config.yaml
num_hidden_layers: 13
hidden_size: 64
num_attention_heads: 2
num_key_value_heads: 2
head_dim: 32
intermediate_size: 320
vocab_size: 635
hidden_act: "swiglu"
norm: "rmsnorm"
norm_place: "mix"
norm_eps: 1e-05
positions: "rope"
rope_theta: 33400.0
rope_fraction: 1.0
qk_norm: true
attn_scale: 0.177
bias: "qkv"
tie_word_embeddings: true
parallel_block: false
extras: ["some layers without attention", "value embeddings", "a smear gate", "capped logits"]
init: "uniform"
init_std_qkv: 0.0773
init_std_o: 0.0152
init_std_up: 0.0773
init_std_down: 0.00678
optimizer: "muon_variant"
learning_rate: 0.0022
lr_mult_down: 2.0
beta1: 0.95
lr_head: 0.0316
warmup_steps: 200
schedule: "wsd"
decay_fraction: 0.818
decay_shape: "linear"
final_lr_fraction: 0.0
batch_tokens: [16384, 32768, 49152]
max_seq_len: 768
doc_mask: true
train_tokens: 157900000
max_steps: 5462
dataset: "wikipedia_en"
Each number is 50 + 10 x the weight over its row's rms, rounded and kept within 0 to 99. Layers, rows and columns count from 0. The size before them is the row's rms in percent of the matrix's.

# layer 3 MLP up, 320x64, rms 0.104, rows 132-146, columns 32-63
096:55 45 57 65 47 57 36 38 61 49 39 46 48 45 61 62 39 48 62 60 36 35 31 47 40 50 35 61 65 41 63 67
100:39 49 36 48 28 62 52 41 54 50 67 55 37 44 71 46 44 38 74 47 31 59 43 44 62 49 50 60 46 69 54 55
102:64 57 57 41 53 60 52 44 48 51 60 52 40 41 61 51 39 52 49 47 49 43 27 33 48 48 64 39 48 55 55 36
097:32 54 77 50 57 51 49 41 49 59 60 39 56 37 50 41 43 58 41 61 55 50 35 36 42 41 45 57 52 39 41 42
092:36 62 32 51 50 55 57 49 34 33 44 67 43 58 56 37 48 53 37 59 54 48 60 61 43 35 56 55 53 42 56 47
097:53 69 38 54 56 38 62 51 44 63 41 63 33 51 52 48 59 48 58 38 43 53 65 41 41 37 57 59 83 44 64 59
100:56 70 48 39 63 47 54 46 42 35 55 61 53 44 52 49 53 50 54 46 33 36 47 42 57 61 25 31 42 41 55 51
095:42 55 66 45 39 52 48 63 63 48 38 58 41 44 60 45 62 48 61 49 46 70 56 46 56 32 45 53 60 49 48 54
104:57 60 53 70 52 36 46 41 66 60 60 65 41 46 63 46 52 47 54 64 57 43 58 57 56 57 62 51 39 51 28 38
098:37 43 50 58 66 50 44 81 54 51 38 44 51 71 39 39 65 40 41 50 53 48 51 62 66 50 65 76 49 36 46 53
096:47 63 58 46 34 61 47 39 41 55 58 33 39 57 52 58 33 50 30 40 50 44 52 49 55 43 51 66 45 49 49 55
104:47 39 56 47 36 55 48 61 59 28 43 52 54 65 39 68 41 46 46 73 44 65 62 45 40 66 43 34 46 47 39 54
092:56 41 63 53 63 63 46 38 66 39 52 42 56 50 33 58 73 74 39 52 57 49 56 51 51 54 57 58 34 44 52 52
103:48 62 41 32 57 46 70 37 62 34 48 73 56 50 55 48 50 50 40 48 41 54 40 66 57 42 60 63 58 39 38 31
105:39 59 45 53 47 37 29 33 35 52 48 76 61 67 36 51 40 67 51 35 39 38 59 56 47 38 48 42 58 54 59 56
# layer 3 MLP down (transposed), 320x64, rms 0.193, rows 132-145, columns 32-63
099:53 55 42 43 47 41 43 64 48 28 53 57 47 40 45 42 47 58 39 57 49 42 48 45 44 57 49 63 65 51 49 59
101:68 60 54 67 57 55 38 47 45 54 42 50 37 44 47 52 50 45 56 45 52 49 57 47 57 42 48 43 44 71 49 68
100:41 37 50 43 63 50 54 57 46 51 56 46 53 52 42 53 51 49 80 44 53 62 34 47 64 51 46 51 43 47 50 23
095:47 50 36 43 55 43 35 55 55 36 62 46 28 54 52 61 53 47 46 71 51 47 51 44 58 40 47 62 57 45 45 51
098:54 35 52 53 45 36 56 51 36 68 42 37 45 50 62 62 47 51 43 47 63 49 73 75 38 57 40 49 50 48 67 43
094:55 51 53 40 52 57 38 32 48 49 33 62 49 65 47 53 31 45 27 50 44 55 30 51 52 49 45 53 46 36 52 64
097:51 44 43 46 49 44 47 36 36 40 38 50 58 53 49 55 38 48 38 70 70 45 30 46 60 51 44 60 65 53 47 54
094:40 62 58 38 33 58 61 37 56 60 45 57 54 59 53 45 63 56 25 52 56 61 41 61 51 43 41 54 38 41 48 47
105:44 56 53 49 59 62 47 42 40 45 55 54 58 43 46 37 47 55 50 40 55 55 29 75 49 58 43 53 52 61 66 63
099:77 53 69 44 64 46 56 42 60 42 33 49 59 34 61 49 55 39 43 62 43 53 61 46 53 50 45 66 56 49 45 54
095:68 49 45 49 48 43 32 58 45 52 54 58 74 60 38 39 54 51 61 64 41 47 46 65 40 61 41 43 47 35 58 39
099:52 51 46 41 53 42 62 29 50 57 53 44 49 53 45 50 62 46 34 55 49 29 54 41 44 42 43 58 63 49 67 31
102:30 53 45 61 52 45 32 64 57 43 51 36 54 44 66 40 80 52 57 44 55 65 55 51 37 53 29 62 48 51 53 45
093:38 42 56 43 43 44 62 46 43 64 48 33 53 46 51 50 72 34 47 49 46 55 36 51 41 60 36 41 41 66 75 51
# layer 3 MLP gate, 320x64, rms 0.112, rows 133-146, columns 32-63
104:61 39 69 27 49 51 50 54 61 36 55 52 54 67 44 60 38 71 36 48 61 46 51 55 46 64 52 63 62 52 48 50
098:50 40 60 52 57 48 54 51 43 53 65 54 53 48 51 40 51 69 46 57 52 32 64 59 32 47 53 69 65 41 27 37
095:44 58 45 52 64 31 60 53 44 46 48 53 33 61 54 58 43 58 59 48 65 51 46 41 36 44 63 48 47 50 50 43
091:69 55 47 54 59 71 43 35 53 47 49 71 61 50 50 44 50 60 34 39 62 35 29 50 44 51 62 50 47 47 30 58
096:33 68 53 43 71 63 50 61 60 56 64 68 67 69 38 49 61 47 59 32 77 45 45 40 47 52 45 54 50 44 61 43
108:55 53 50 36 54 30 31 34 38 51 62 56 60 56 68 52 52 49 48 48 65 48 60 47 56 64 43 48 66 47 56 49
100:37 62 55 37 42 53 61 34 44 44 45 62 65 63 40 43 74 51 60 49 38 37 54 56 41 37 53 43 56 44 39 51
106:43 48 63 59 41 51 32 69 55 47 41 70 54 55 56 49 67 65 57 34 43 51 26 47 42 44 38 46 75 58 56 49
108:52 74 55 39 55 65 39 68 48 33 54 68 40 47 55 41 57 49 44 56 75 48 43 56 48 61 37 54 52 55 41 67
106:66 47 46 39 50 61 54 29 60 43 64 48 55 46 60 38 51 66 56 56 42 64 54 44 60 56 48 47 54 40 45 46
107:51 54 55 47 46 71 29 56 46 64 40 55 70 39 51 58 42 65 39 52 40 35 70 31 53 42 42 40 60 51 51 36
098:32 36 41 42 49 37 47 49 49 44 50 53 62 69 63 67 43 40 52 43 62 53 60 31 32 47 47 39 37 59 43 48
100:53 40 69 55 46 40 36 47 38 58 46 56 42 53 55 40 38 59 38 56 71 32 67 35 48 51 71 57 42 54 43 50
102:61 56 46 44 30 64 46 33 36 59 56 65 67 65 48 59 55 56 53 51 44 30 60 49 59 46 47 44 54 41 51 44